{"num_hidden_layers": 16, "hidden_size": 256, "num_attention_heads": 4, "num_key_value_heads": 4, "head_dim": 64, "intermediate_size": 704, "vocab_size": 1188, "hidden_act": "swiglu", "norm": "rmsnorm", "norm_place": "pre", "norm_eps": 1e-06, "positions": "rope", "rope_theta": 10700.0, "rope_fraction": 1.0, "qk_norm": false, "attn_scale": 0.125, "bias": "none", "tie_word_embeddings": true, "parallel_block": false, "init": "normal", "init_std_qkv": 0.0388, "init_std_o": 0.0, "init_std_up": 0.0388, "init_std_down": 0.0, "optimizer": "adamw", "learning_rate": 0.00154, "lr_mult_o": 0.629, "beta1": 0.9, "beta2": 0.99, "lr_head": 0.00632, "max_grad_norm": 1.0, "warmup_steps": 401, "schedule": "cos", "final_lr_fraction": 0.1, "batch_tokens": 32768, "max_seq_len": 1024, "doc_mask": false, "z_loss": 1e-05, "train_tokens": 266600000, "max_steps": 8136, "dataset": "wikipedia_en"}
Each number is 128 + 32 x the weight over its row's rms, rounded and kept within 0 to 255. Layers, rows and columns count from 0. Numbers have three digits each. The size before them is the row's rms in percent of the matrix's.

# layer 7 MLP gate, 704x256, rms 0.0799, rows 534-642, columns 128-255
076:059167177112102138103128109169173112112132154184128074202171094107108163133111160095119139096119073149100147150108064161098132129073163121158136165114153150119179078194113129103165164130102128148066129082151072068177148148155168148118094114126168075085095094120134120094130085128106132180128169140161187069149153105176132130073094110116079110127166159153103105116102156127146082153164
100:104146109169119130159125120124101095135145124159201115150094139120115099157191127153136121124143120126061167136075184137187082111154166118170099115100159135215128148124143123141162095103093175137167118203160158073122155113164117162063122161157117117130094141098156195115127137125084092105071112065096089111171093127125129130197102126135119152130183163164130181149121107125104103155098
093:103126125123179111166105126156105162116165105079157131111128094053133156133138049130179096106121154054114151123117114107136119099168097126152135165164149129131136108139148100148117146180086188095094142184188143115173088066159163076126065113100138141121180104104170138145112155070099132120087090149110142146157141161171124092158165140146163187153090115114171136147154087160098157122152
098:119179153105098046111188126064171133083105121108174098108146146152086117161203146148128094104137104132103042077162130122151176148093080156114139170141162174186130144110126181136128144148145161107097157127144128114093130126124075157123109100102161138148137135154092181180128191116122127181169124104117149125139182147145129166085124166113196098160096127136123087148127120066127116122053
089:166126159106085034071136100110122119112095100129148131155175097145100102090133129127136135149151109124075143142148063104112081094118170119114161103144070162120141140097085136054182118108106194046056124177133175157137161139203119133149117119136140078155151090116119172115046166207150048153117167105148125148125090118139158162155131152103109117139154104091149169104088099150131108132170
093:159101196163139119158116111157125145126143155148113190147169144164166106138100193095100170110071097146132191093109161079103124163188115186127125161083154077108126114081103171132125117116129158124094135138148114171120087169136131173119132145156075139099105122125116123130149069098123131185113129088135160185177099179146117152145117122044129175161178117120113158107101067126137112100173
095:132175096125150149132121143135168144081124135039087099138156104066182026117165176140152162166148190117135163150156111147144135118141087153103116175127142107156139149156159141094114085123139161103110115187105169125171138158155151118139091097077083101150134141113089104121144107063105107107117125139122119133117141129150152161102140199125124086148152098135132131126123150140148184212101
088:097106142152124148067138102112148136152196171106111099168166125135113106123122128198175140141168165177102167046163148202123127156169091101089191131068126165178135150112105127088169142118150153141089075115162157176152152077169117105164146133088085129143137108066082147125137128096144157129120083142085088128083183126087094091105147132134163157141100120105176127101104143210196164143129
116:132076150127137139089146129112098142105144154133083078132135143174151194079110048083088101109153136104178137051132076102120129134118153114143125137095095112097053141133131083132119181099138123099092113139108085109163094133164127100110113151146108187177062197075077119140111172136116189125133135108104093086136159122100110133141117148084107095122119103145108113188119156222157128131115
091:181123091122126119138138139150120110090091136105161160121139108110137185128103085129105114149070144084133082086156093164091171145159138111135161118101170108165137070171148143171130128086152145216118154078156152124119079186146142154144113190133057174133097141110061211119168194132149112119170104153100116184138133148098093170095143137079179168164116098131122130127175129169149130153143
099:117128149088105093183202136153125107168104125117077064116160132132118119109162118201107100206115203103122158079101166147109127108139101107116140158107137092163029135086147112095112185125138121148088170134084119148177073120106153077106145129146102123114124118076089117115181115135135143129179118188131138123158124142154114182136161142141094142089181151141132182082137179112119145142101
113:156093141162079138177141117153080137172075138131148044131122101141098097125197143143163107174124115121117128166155057106139121140187074132144120097130082170132140101156193117147178169145156170123087142107124134152117139085122149109105108091203114112177123134173142167122115129114159102072123118169118159086165056105062089149082160134118115149158137126178139133156076138079144137145127
099:116160120092143089116105155139122128130087091118111149114126148123129136151130215166164098202158073133131137120083122137100152153181066078165066129144094119128182123099161183071123127100108149131128128107156166130074104060182153229080093105125117110144108144141121099078172177178132138148156143136120191152159164095149133170147176139118110132185169108168150148137133150115148117135098
090:118074166072137110152121191159083085158140134167093133143176110089126164146112154148112090179115104170158158090099130165090130159115084144129137117151153127123105121121109051189151112052145173151096150124142127115167197156137108177163184162153160104149150148183116131154163119120078151150098111122110126104146117059134137138123075108139063118157134087145119174178142170105118154087162
110:137117109122068084156119139110108068167190100090143123125116167127156140185166182148095125095156162116108146090133090150095105118162158075115147120153084132093107117102131150179074190137142153133074137178139112171088142151154045172176122111136091133146104110169078158118080130123140171192107150080181152131144181093135119094166134101122161131146132079100082136134147077049169126144192
098:229141096117121143128134117110122135132084130117165136147154132090141159161161120125097145169091158125163120159116121162162127155174169150129087155136123117099099165114109103131119150140107146174172085141137100031134112154186120119164158212120147126205076180124097118183066080051076085124134110148161144121127169082126128115124142173136104122091108146102063113159120084073153124179085
101:098111189189149092163098102123070187093124125170093093105084147134163086115191104175201168114101130143137162192117092135137134156163129123114148117124126115153146171149083094117157068161134137119118106091109163121176087124131148132108153087185111123137146098149122141108141119128106136109080128147128134164185129194168099138105100145110122123165130104114122156153066138126127142126078
135:125124112131169128105120124083151168154146120097146147156110093114092126146161148178074122107170123112132106156087087176106172179114090085131198147118115082139135126142047126132123148141127144085111101103150114120144124118147177116151156105108120079083103141118137148183095131167154128100152106138121113076140119131130155137131109105133070135110147084129134119092196106083153159166109
099:089072074173140177126097162118094164138117099156196122182122133163119102137170091154146153135171107110134149130166141177141114114077089107133195127188185013190160129106091100160140109079151143159111093149122136136098117164126152161175139051118116132101151130119120105133075147116171178137162125153121148138137087108090146141174121065105186145110124120109132084164142131121143086142113
116:061163136126165124078137146052203096071094116111096160103109133152126126192121131170109120087105151131163118102074176092135119138147150135096110132155135091079148081084115078169212120127108137126141131123120177187078148069107121096123140111162115116110118115132109138119133134099115204096108142193113151134189145140094101211180171086118158070098146144091117128097129127144129091095090
090:141152106089185094100171125110133143083092054115171114130140107101119141105104138173143128096087140183106124129123149096118113099175166143118111141160084167137097054156169078186110122147104133183123137110116151139105088104112080113129158140107115082176160150128102144144140131047149118116075128121057096108098086141122113122132150109137128138139142157144138144139151140191104095161103
120:168077130107121138096126141126104150150127112127147134120171120095119130150147100173103077133152085077101105081082106114103101148163137092140073166114101137108141116135116089121210123123105102101098084174148178091098102137143093175118145111093146094118058178125158108133088043086154154132113186116077131141108147185135093106163149134144152136135135174047147114145134083065145139202125
099:135122086120122134116118164090128101117116122071143157104130125114126132150168103171133152188154143182117144069149114100057147090154144109103123156169102131111047092176130154126103080148201174129096144097125100104051104086118073176112168068125163118077156145115120129128094122101094134091093083147070103098144112162122131129130144113076165158160161132114108169161092126124127132172068
094:142144122174138114102085113162147135129127110128104098157173131174187101108138126160101081120134158119129091133125171111155156167088148135173152102095164102152111147118064092157125148096092119122091117126117077143114132130100147199084067170130103098060160126095130175112105135084176089147130090113108139128184119164138175103166177098150120096052106114128178132142128073157107074153111
095:166114117130120186060168172159089098163093112110119113150107175086123181104150086113077150169103170116122096142154117148141183154191128128110128141109088107185115104103082143165145084142039202133107143139140115145173083089138076144126109161175137087103181132191154137209169130125112133053138130164168206134132094086149129168089093149086112161083114140143138118145139066141158111117104
113:199172144154159159134098097147075091139112116142110126140133102158213094180135119212131149180157075153087109169068128158138140167140120058101109112162127113122149130120155200167167162106141112184146057147070169090138125084149137114089138148159054151129119174054105093127101155151110153145137136108097158119169126097137119125118128134119144124133179118114148113090124146144114112065119
088:105132154108076104184158132153055136089145136137130103074115112070086175116144072076120137144078121166144069081106066150097098121152126119138088130162100128114180130151099102103143179123135119165126128131190106086086105138153146085152111095106099188141135143127115125105112127160143143113116196039098127125115155139120146199180127133098121131134137122087129106120094121174109135157153
084:091075108118109116161154125117086126119122164083141113122152135122111116120180097154117106144074150127149129161099097093079182153162143114146057083109152084188128182086164148102106117093154150173066115156104122179151202150072144103096106147147103131143112170130161170137065111084088096124140189149129115132040149113197123129137076131128125116199165130156152154105159107127105102137082
101:179122137102116145126056134127121182097169155190144117075128172158083149167183167146143170071142088178112062143149216139133112092121113106126128149103138151107145136160159125111157130157123119113139086123078123184103114176129172124159143115161035141128146176129110161091120114124077119144119087133148151085123127122152129119163127118051119150160156160172071139132144120093096175080167
106:096163158078099121153120105112066111119116159093127128096131103201156140160117131081077130149075181115114177112148148164103167121158118146160090174091097169143148135107129139087125070190099138076157084173124143135182168169133166195118107128122100157123122137142115120117076132161153158132050119080131145135188108175099131170130108119090145121109126162176079165144129122148135132132131
086:141166107065111126114087103139113143103096058130084152088167171080169081180150122148148147131152135104135138108075084224148072160177166142077173131136198114195099170143178126121163086150095185097135081145155143134120108076163167096138080118099168138112182111094175188100173118182134130109129135121103155132150118112143132146106105098141102145133161149114135163098150161136154070147081
087:131167181082110138116088086113180070103082111135100121149160133139184094131166114082117137091151124119110135111067139084113153173200171148148125139192107133079159131164112175216109144163154165116141134164172091094126102104172117143047106128153116103138101146071139179110133116157121144089166091090106124172180179159123092140112132090213189164164144122163168088155094091209144101173114
105:107077113113115182107127129117123155068089144130124153174178084106129149144119146121138156121121063150188176133128095143098166132083156087116145108123043094105134091230146065102102145126149138147105118158135097120108091141127151068143074122153132157142158117136088146161148133119214138119110085109132166152184140147133159141090159128141161123079182093094152057110105125110092116139138
088:122130091134135085139089152104175125113142121127090171118120129106143093115124154153132123138101121144110122118107154081145164170147139148153097161060085091100124132088130180120184103078154120179031123080212124098102100134144178108107098123115084128121094120130142090110078169096174138159060176101142114091090159156112170074102132102159162141107164114102174116118058131105115134130102
107:123188143135151143164112149225124150138177116092107128148118139128150125158135120124087147092152143178111189124094111065119165176101138111099100191162180121209140131071134106054136072094155174090165113104137144138143124157060147150105111116097131119123175089106081105161089104162111077074094118135131185152132145129089133145143158098139091069150143139218091170144073081105140192109135
115:138119152084085126123183150156106088129147173159144163139158124166152098150127190073145143135154177180137142122134125115118139189147192091174142164161139120163114116116104086191117095139070125112132124149176193141179111118151142190149132135094144127145157151181100120107100074103179108205177156101157118105134125067077123136135124126076124168177142112145119114107075067100077154106089
091:144112149162113078138109143142133116133121206112197134118115087124127100072093169165143134104083155194053111180122127144125163134135181123157095097124117168154120122092151137109160126167157190081090136144161141152135235191146146124060142164160130087118090117121132116161144117099099121148078152137101075165107139188106141169182112109119119167151120146132164143139095183118172143153062
101:144139134143116150133111180134072114080116115152064131112128074173117106087123104069114075103202080106145137108072118163134113148140072104158128034151111168129162038140122100131078179115121135148137094114178135094115127161124103164225156160125122156127162098158107121123129143104071155142085137078208130048154149124167112154117158168140152136204135147111128117141141154138096166118125
078:128076133158117095090086100099157179141099133056162134100158090184144137213143080147135152074114132144207101159101185148088144107119176125135111089164154142121053131110119128146138118142115145148173177132154119122086102182155147149144123146116111127103135113143169158016067154165099122194156110124143136157158139157137152067119134127145130147124118161131139183103173175161121183106156
100:186144104092131116067140117122162089105174090106175135070167137096096131091136100107075127117177114119084066115137105114048136126142104117142092143105108110131120121153079141134205143127191182157139147173195152096148114152144174138100111138108091166126099197111083150162166081190108147161144150219131145139141166185190155167117199154110140103141115132176165133104128072104127132151077
095:156184164129133148129117145106096103143107072175166149093149140117136221180175151141118121104141117112154130147144091136125158114123104148090096150137154131115217133093096128125115133129184080064083128156170149127171107062160095074095104172053158150156069139113173138099114157134120185107133161088159167146141122093140097089138123160121135152147147135120129135158146127099121082236135
099:166100115115139150153122154157089042071126185075154131174171167174126115114114107115147165095124131155151095112176223133127101081115105151140109154140170106124116123146133073062087169089089127089129098137192140138115156129134107155134102136118126137149090125154124199114172087114100089107074116066087089126094103162166103134096104157177129124119082147150159090141145117116123103109087
095:156112125074117083109122147132112079130182154149077151118148152178084126180129081138095100128165192135176110130072133188123125147108114188101146123123077107205158113141133142111152102153123143124183131084158091097156159146178159126120116097135150132153079074180176123085150177160132103113160077160103151132104115098169112144151146143053169138121134121140154163095098099129108118144112
119:087141191140181145143100117116149108134169118063081149120155116125112161168129125147084153161100139099149167099114134129126158146087171141080128124116146112075114165168202150093142157155097152068075094131104135169111161104126131130127138129110145167118136173146125074086124102171151101130077139076114104135125109107137083144147085137103175128174142090179149156072097196133126111134103
107:150132072071128104151091138237126113185068144147127064145110117139163073140155207120102120171116102105068120138089102117101100140075111130153089144186115141134153061127146146153199089132131104166155143184108163124116148134111107179144121124152112072142161173142170125146171145118057109097142093145142129150086167137077105154103074089189174119148128131125079115072135154140116119135123
106:174171103146073066132143135150138060098191102136112152107159131077130119136089168104084138069136148153151100092127100103178117155160180076178155151162100152144135110074155139122178077183148087163162118116179163087099178107147130124170149068088101127199122105105096082131165166129124160162117214104128100148137132136113121139167125121094168152108147109111188097144090087138113129168093
125:114134131193132115080155179100145104131053133129186150129109195105203136090181169149185146116149106135093119114175117128098110090159125125084082107140139115107166125072137115106135101136105188091112155160173166074137152094130121087156075077112183129142145110172107145147108140131134117146125097116100113084125181097092147087190135116135159044186175145122149122118120104120098157108045
102:109101111149092132146135116153149099050103117148137139208153139133121085107154125166113169186051224175168068123136130132095103105134136132127167147184095146155135124106087100136183088140148215080113078086131117116145158140105109172176178129186161133143149129178179081163061118134123081137207144158125140152143152107122153149097169107114104165098155071124153120109134137063159184143062
105:146139100150082123154107164136118118138100182146153063105102126177166175158168146143126134128082144100145170161162128150171158118134127109142096144120170116172092087169103129102062104158162154118120135186155113117111107131163166147122124118102152110104129166142154138103074132146097093156165110097130124095117129094124109060053079092162124119160094113119164109117154113120151177112096
092:067141098199109155113140172143127085093061068160114130103174090092107174094129048116164126145099112109166133186126143139098062146129107168102111151082118133102135122123128153081109124149100148129105090127148114134192145144145145109096065094120077158170081104153173187118168126121148110158139185115090194145129166122147094148121086132102147169091076108161090093120116167144144097170134
070:067126100166156090157122054149119074081170124092149118150116144142100097088123092148138120123090143162106135178100172165171146137065182101094128112118098147131193171085137162171170068149098117140100096166161194111091122124112098089153071122122104123149104133131138152098182178134137190135095158119188073200146139098095126081119090084073152129112106137121124129104127165113092165165138
093:131128147127140106118119134077188119080147128091152132133133149154158097100143159145111141131132173097156147138128177158144078104122127105136120150130151102148154145109073112167113150092097150152183133117178097054110084090142111112102080141115053127130059138120158140158107137139124147109158151081178136103084142124156046100167136149085126137138152155161085127105120112082124148146124
102:153158099176136142138108161149106138108101117087112098142158150134058150057132132104110113147121130106150158125155069150152149072093142151136105101124127106144133142174084092167137034131143156153172104189115112084124110188133149060120172100115134119133129144154137074083130117129109162107145114165102138148136118098116111160123154189166123169042076127143132114154105076134171136170146
082:140090144098203103149144094111142133139134127092090152122144146098142165175163129106128100114160081146135155127142103104190092087133158148112158165111092136092064150142201085087126124137126132143161051137200139063129110166133099080115149111145119119104129143113112121121097049152117109151087116124182090120082125095136178158107184130112126158091163108120106125067122139163199122085066
104:130187097160146131109081116135170100114174141149114105104089182120123097165105169201070161164160163129128118140097139196128172128168074134118153168123175089086113098119041119159149126091113136089138079136106131185167116101165130078109117104095083107110082075111100138136122130078117140060116107110171118088133145144149165195136166166161100062109118152107125207150133107102121172162089
103:147171080112090075101074107132112169151147138099169140135123085075161155075130117136106158142112148138088115151114122136180148065160149073049116103131095156192154122147174129092146086181127125154105094127162188085174115139160176073134123172095079183098118168070177167161161181121128126129112184156085127177172184135089130125098100195144132099173147156104157127129100170183132119101096
108:130181119160149118176135129155158174112128153067131139117133142132135107132102127134101138149139074202132067151156119145060130116091065105142112089142132097141119166098161109124130101170103164060179117195188100117152082087147147118137173142117160120091095136168115144136138119183111126159154085117142111078095184105096136183128148109098123107096110153139156122106224143094138131168087
095:170087125117158145150107134136100083096110160157106128170135164115128053094159119145166138123140090094094104110094076136155162076121142149095122122128160132092132150172081095084119134157158180103158111132163076129156132090134093147090138149133204147147116110111109162133122097146102082108142117127148111140150157150050181143150147143106138118138124198131124083126127115125160176217122
091:095161104112138096187115087125183175121125095103087090155147132083137119131125153149102107149117119097131173118148123156177116108046156152126148131107084109140175183104123146089084123153148122053059058155121157153206094117116075160142109076110108128113068070109137097147123113149105152120163113153094098124156172153145114170133150118093131131112106130123098156073142086128133129114163
092:095063098127175108116109180129150077144145181111138075137161138159083106135168134163110111133135141100074153140169168165087102151128109121113130133096145047117139086120048109118156109086150118145135090095144111150117141140161119055128170190196125099076185108074120114108081116160105139096096102106059105144137115140149166196133159101138174165141098151120148150124062120157138164139133
101:092128089185049139121065077110125085149142123158196099169111133114164102122140186162156158136201133210126109132120129103167181150122115128082186171147153129114134143121115125125143129178119102155119114159108115133141170127110098150140126186114140124147100082077097166121118157148179046135131159179123093113188124119084155120128069070144130113076161165144169160151087221140098124119132
112:089091113078122086119165166161135068149190101099156097086151104166105139137097110090152181203181080128082127147124131144119049147200141098124141098072127113063106120148084165154147188138124121113131112129173099128154117170143098136148172109136148159185130130180171069146133093114140141109137140110156147163156125138118067140101173113177146134095094122138144076126074101062153113176164
084:107111133114185132157107141109141107138121142116177118111136108149167126181155105079150117151088184104119173158123165181071218130122118113098119143117159099151204103087116151211098144141135140101144120128104131107124100143127102080133169149090047136134136122110167165140170112157098129093172076113089107125177102202121044160154144119099126088149167133144119125068118143085174152159079
109:100077128167171049146144116152094143159113110171193128160156103119101066078138126065128082147162094117066114177098154099116159148145126136095074114142125147185124208122095108156127089153105153151105117075150159115155133088079095147108107101170108074192105140146085049145127154164136189119091135093082152191126121201062180119159099134104094115101104168091171138143117157141106090178101
107:164151153158157095030096143194124144115122121139118123162128116204134159059183130117153121116160114089125157160163130153138137108150105104132090084163048137114160122159147115147104136089169147122107129124184082139141163145184106154084125138135177109136135132127185143160118089099159186107134133154214097123159113115079111122067152110110189111160113121122116106128091132086165179164137
099:163036159148097134169155126180120136151155086117143081105152091141102122137165134172130129129163102150120105148077098199138151148142050103104108139146101115115177142119090115158132119152142124096093120143143110095132147123124110139088221091124116139107096135129149122109145089153146148162126108117068133127164148169115138116073151126089121167120129150161140093119066111134112135111077
095:126151142112184119133114146082130134156110088055101179075129082155121122189098152121104149134113171123136148124065238116080152143062165139129115115163166148130110100124164120068107102107150113107167148107160160133193170157164134157176162065101168170073166108101166128088131141149076131156138057149133110138113122141152088135214119077169115179145140088136132141122091101143068106191127
099:150168152131108091062113091143119087116136159135155148077115113133134202167126074145156140170117196124125132158138113180109203125183169118172090134115118162108125159110139150129158162157079071180108133062083169123143115119078138083153116153131140104152136111177127130174158088125139129136079156114096097166059175152096118132153130122072107061179165110212131107071095159113123118115115
089:166095122145145095105054160085096155093146152100109147144125168112133036105138132150127095130128151151095118144105131126077140028201162092127113166173037136164080120156138087098105121121180181110163126116142067156157101144169167181126035113094135169130133127104101112137142096165124085101139104090133142167230144202107149116147156096095106142092147160169141141121085121117129144124094
107:093162153148139050116126190111151123192152157122097170165073104129124114075103127179164133182087117117107133133123129126155114119118146103117092156115050124163078051089090101066132169120091068075065139084103078115118135121076169130103113130166117146124171181113162067193160146089126169108140113176101119143201164160059204143115064142121142081153112087201147136120152117103187131087094
133:155117112118113156094085160054112158107152179197146114076120148202171156115090119202163203134107157147122117089176133159140126148149145109149161158149191106107110108117180197146125126135095107131135150116143117138116148177140161125179138134157105196167170186122092154148122161125107071138091180090171137075120155151109098108161115049141063118066080094107061106157161117172087134055168
094:148118138107158145192094132145161159161110107120120156169134147198104112116097192126106137147137151156093100143101090148140116160127105125134148125155095143123117143108099046112131165166100156084107099152122104122115106126148187071102175160130141135136135113145090147173126172134160075137125129113089104167144106071098119136131181200128123156120205182149131172085038156145136148124113
088:151115119119079099165151105090166171183167093126154134167143082169147133118123098134099162133080096155157066125131117127129076095129097107105092137163174144111175078122165151149168062144091065117125164156142141115152135052140130094094081129153160077073108147159151125148168142135129088098229130080180176118121172121073109128072134134109104151089126152166137117137191174129175082143082
101:149161086093114125116138112133137089116176094138136153101142143158198077108110119108078128138148162154147100125129057177109115135168198089094141132143169096159122157156147137129143156099118141107105101141186179117178139103062104196072132138076101142109085159100182166106112153113129100139126180148125136124123112189129165119168165137142101119186154096156133165124088149177118090150101
104:098150135096118120117160179136137077116084094101116125123080140107162121146136132098150136171073102145117122096082087117111115121095161096102112143108064120150156119183173147122110145102143114161150121087128123175205151176119114117148135092150095211141073158101118028132101142064130096084158150143102163147122141096153136150136159151137161052106173088168073136127023086147132128115152
102:097150157043102088082128138075075161102152052099037160122118109081097150174127094133077163153092112144094141109113138042096095113112131120097129175180132077106126126126156122112171170124123086145149151087148132155159101156135150073161167221110171152142171080113138140081123078087098146063104143135058146098119111147142067127110112139090128116159133151157107171108119128134118129124144
117:143147123144162114061157086157155124138100142127114158145164151139109145064107100072125189141075138140181147103096123117144152101130066119080133149180071124189137135108082126092115169128190132136122121134155099079111103118134184147150121106082109146113167162053135149109181100165121117171165120114170137175146101095163147141075178161147111158165131119171122111113084127102144114146068
102:086147135144122118139148093075097147132114176161150103123156126119061101124145055117154130146066156079151124096098116128152160127141141149101114111113128161153107156178125128161097134163136145108132128125171129126199154093076069097127150121127175129074141107153106112086100110097153142093103096114127090026164126122089104058144137124152072116068054176054122161146111101177160160135124
099:171128147169101121121076075129167173120126092147142117079114159184133193143116090080095112133131143160096059129194160108113071086152142160138149150153166152153130066108145185127118114154091194152102116111159178151094103092130109190088154142167093120108121138147126161107142102135134108106109151146137158102125136224078125103123158124046097067081138142166089207124123105081094112151164
106:152074097120093100137133131151108088126137140126132106166139109073158087095090108127067158169093086116125136115121158148102099112145154128132092143183067128115156108109136153079184122101149151178098132117118084112118085138126131208083077128170121116146120138145146130094106116106136107155109156132211183086161106113161158101065148114095144153123127149105150139095131167108157117112175
106:096118077084114140147061164116111087109123132098154129137151153164149114105141168125108144161089121141108105142086140191085100172160108120119156178140106118106096141118161097145222066147156087138102109129127088094108116164144128115105135128152127139156159123120102141122053136086131126087121148111124116113176113132127118182092064089160167099138115085138148189099108127122170152129094
095:148093203146097113128113150158155157131173053143160087158172139109138141097147118113116076117180112055145138165092136095121136114192106077066095156181069121129101107145128137065090123124117239140126214116118124117094139115164114148113126090073125104142150159158132119133123116130138175139178224142149144171140141134127172120128113119084153179116077084148133133103100147146146130176080
096:113096134138109114150138081205130118128146211094142178151100130117126093147116076126151162093127097125114123181153084158128136172119100088131076055165120149069134075079146150170144119135068140079092135182186160123101124136136064091117214129107112132079117144129159067163139106135185127090103086112122116180116093183088122144116139150107160177072080088130103163116113178079156151123081
117:113188139107150198149109199150182101115093195165081112106117111104153145138140138093114185151122083059124111108141191095100106154180129116151104089132111081084190081064128129091199149110079160122141130167093107142168065134133136155112104129095154108112134161151104096134173139146128083127130150078135138152157110099109140128171111109169133157088135150164155109139078065103116116085152
091:023159133079154113149084208109179167137144137128120096135112090178092100119119106175153147139143114123114151079146143118168171134136132165151133133160111120086106097090121138118169157158168169144121120159135141088097120131198155158088111110119100166164141164107179158130090141058126176152107131093187083163105108118148126174102169118186145178170105197163162149135103130072117110080116
087:087140122120094141116145175145170097175147104137123143090122160132078099159123116120112131220131093114148092136126100177144133130157147067151105180136139079156139092170143138117143098191136094101126090194189138147111107092135178128115115137100086152178093136097135087075105133112094111136108144129140137120187106162137077099100124136165163096135066048144148134154070145143112173152146
100:171154101153178147155133070153120108093142110073191116092096117122103118114150109159145095130125143114146123108038131098067107111172185055129132159097060124122086169186115156073097122127094132129136150105108110150154168090199151164130097136154149171113143144086163141112134097097154086176108176172135162133061130087133123126148132121087194112139189085206143155151118172120124117177101
118:069135159121124057111157135107111037127117108136064136120149087114155133109121110151134085131156123158111084096119148101076150161107175072120120114107130094111159118132128118121152182099110130094159129150109116113125129186143177095103080194134078130172145115094159134121116084078214188128164142107140098112117111151110108110182087125058108082140105059109112107070160096116125164167087
115:061105111195114116083101146115115127168086149098094143110161155129146115095147118176163177124159134185118117152164118099119093175073109126131183145129138158148107140134144170128104095088171140123178143178128153108122162120121117087113150172123143095188179075148183116123075093100163090058106200090126113140105122086072178073075136106114105130080111119121113156090116108086084115124154
081:126157138119143143106152083064104140091151097136151095072089135154164118164148133127110135112092173156165131123087088130129102151113107086143091100178073131151055102098115134088085160098095142090143168118158169145200058124103132127131192153117100119136156147124148184118145074124127131156102117153065129184139098122106107107106128129144171116096096123158094205147113143118147107105071
092:171094114155159106131045104134175136149109130143154103107117159140121184186130162134133146105168131192136114136103115097103115141113127182107122119139153092060103110158098150139149164125122116085070166135100083119049119144176065128093135157113133177104147148113140112151140143096126119085109053164153147159109142139059127146165150103164167082128093080133148101116137160155210185188090
090:125125171081096178080168136081183053171161163105178095070126179135075132123114122103206170119161100182175059095122166133148127086131113133096097201115131137151130125143096086134143120077102141131135131112116089128174184084155119109088070155113127152147118184145147172158164130110081121110116163146075068124159106069141113110135095082112101092169090119192163100155101120158110147086117
107:155130089157172107085118175147138073072158214147114160082112106150119102125119146164069136174109095121141146082127104143112150131111080067203052146143138104106137096120127168158150151140120145174097137103154113140139149206170158164093155190090094112140128177135196130209157069087167147095140140057139144144181142180107093117144113130125150095150150086163122131113101128120144134179095
085:121153145170121085131119142166122124130150060146104156144134142147115113168150103116094144086100104158114125103168185126137144121140162147155121072122149148114175094145138147150163092141120124139119099118156086142154108118150071070163060093170119125156143072163149130119107159128104201098078124137164049042101105145122137154103112117137151088101076156103114211161122148168115118091086
098:145141139149069074111161154097175105145083131141105107121125124142137156151163158104122187180102138152085090136107176136111132138114188057117129196125166144204102177139087116141136130111118103160138111122087182106113146153128132124136136131081122188115154152106191087094081150088116165131132166152081156128087155108137150124156158109089070169098143129135094121117153152170128117137152
125:122132147152181122095135149109175123097119115110085154141142095154177145179148144150165069103180077127105141111120130103076124120154122066148106094145108088158166162081182075086129129138102125165135085144120101105108104122180118112135121121114202069103151106126109109164097152180155137143133140113100138196163137086128122173138128150115121177157172109091151126087056065143126189100098
083:092122150157090172119167130096179078070164140147161109129167110149145109082095164166155143150214131093116125100135095189156102118091093108115082149130073186082147138133147155171141117100137094094148072097141077121151165116108176163125084066127075147143104123145143102139154141079129157129143116125112181085158139126122119138110105144179174091141137112097148084156127110156134194093124
111:108172129128140091110135180092144112045143087071176069081104200120173095104169139103089155154130042138096185117118171137113077193121128114206126103178142153146118138112123125097098152123122143093203171147077151116148129048158134077122092135177141106169107115139154121120115097123111186113083135170176110155169092144123078149128167148133146106143121125176072150100121142100164099122123
091:179158169127129069133133154200154148133124095109124150123132119132138116095113140112182114094105095145146139118142124128160121144164140161102142123094102160067182115059145133037128102178143126078124131117104168151118127104106129157089120132124147164147155159118178150149146096126108160092102153170122110163118154153073158113125136085157084190114120174138112143082086150086110107120161
099:136112137109199124118130171127051112122095140153090133119121144127138090083122106136128110150081147160090146115075128156191117106163118112144169150135136122102080132142098150118081137121134118226142128184149056120112119179123146165134132118178136138174129145112129142150141112067128104175064120074160131085129091135126130123113148103158099181127138078097084100176061088175087155107101
088:126059110155158128177154171189131103134120131104147094140159110121151119123143186086074150148120128112108134153084170143123060151147086136178093154078093112118137090127111128160103125153201135092156095108163171107164149153094133135091140152094142196106126188141073164120158099140084135125135138122092103145171167133139129189172097111099106133113150140148107167111029114145149072143142
102:147175113148149122145126121168090130097125112139169065124121075199088113101159133105074088145137108134134106119148124125101178136157111115159137116128148146147148105119142130160105098109127170147165128136146098133108138085113144155184130156122094040205163145143130118144194148156085139088146124119175142138127071061076126123054162119072231113142147101112096119113153184101117104200123
089:121126140138143077084097160151148117104106087107118137151149095169129105173087134162146172119116133135108083119170101153088094057092106134119095114129064157130137107096161126166188098098079192143102083134116129113150142148184104098052172142121098095129166145098069172136117110171082118096058132157122116121106163209131119092096118131065151093096166175200145146098145145123131145121109
106:108125122154133171100127177133181139154139165171133126128162164089129137130158100147136118124140191161122145119104138148084145122112144116112138067155096141154132164112117083068200160150172198105120114109077095137189125159096059121115136153051112087157128111109186136162112048078140122079117096124151158151106127117170110131089104089127120172171085115106103210063147164132189098156131
117:133124105117161071068148162144070133106163159126168161181171085126120108075172094136090138141153137133052114104114147140111110146094140164135143095081115151161196095181147144167139109124133187105099079182113106130171163144188074112088141122159068109094119128160128117156142139154187139098142093123100108085092120110135163180079124127102186080098140166126159145139122133110113151111115
106:108114129147188133121062098131165189177135115117084168138160122119131104127147120099128121127147175164083146200147098128119119173097083155094121115139126189124085111140129099131081117121084124128152080181160118101162157148188100106163115161116131150155156123080166135166091144131159125083101202118104128144153084115183106126108118094118173059169127101126141137097098143158165125139150
093:128127086088089113097132165155126111123109135135139148175105168105089071120168198132136103119093123139111098073133141071076073126098171160088155117118135105112137111091126126160190063146148119202085133127124142116120097126131117123183083138145126108138084142147131080123133149105050087090092106095193158174114108128110074081114130176187153190061168111122026097133112136104121122126181
093:181141097191139102163136175165169077139118113115053202111155135113135090103165120116115113136048119088128106130124124094163170152183181100114132123145190148138154033126138140075162104128145106162096170126194143149191144142119127124173112174082137142179130136111158089167159120092107112163133146078144160172120168124130157196165128144107127182163091093108095137142110091105088129119141
106:136139085111146136108107173177117110159120139146099048104112129134124081087086139181097087082164121130063087105126169094104099129135161119086148181151146129145119134122096144168163151159159137092156107141118130168185108126102111115125126149075128120201135164176156105078089157168161133127103141171133139176123143086113140114135070117091156048132084119148055095111091124133104114163084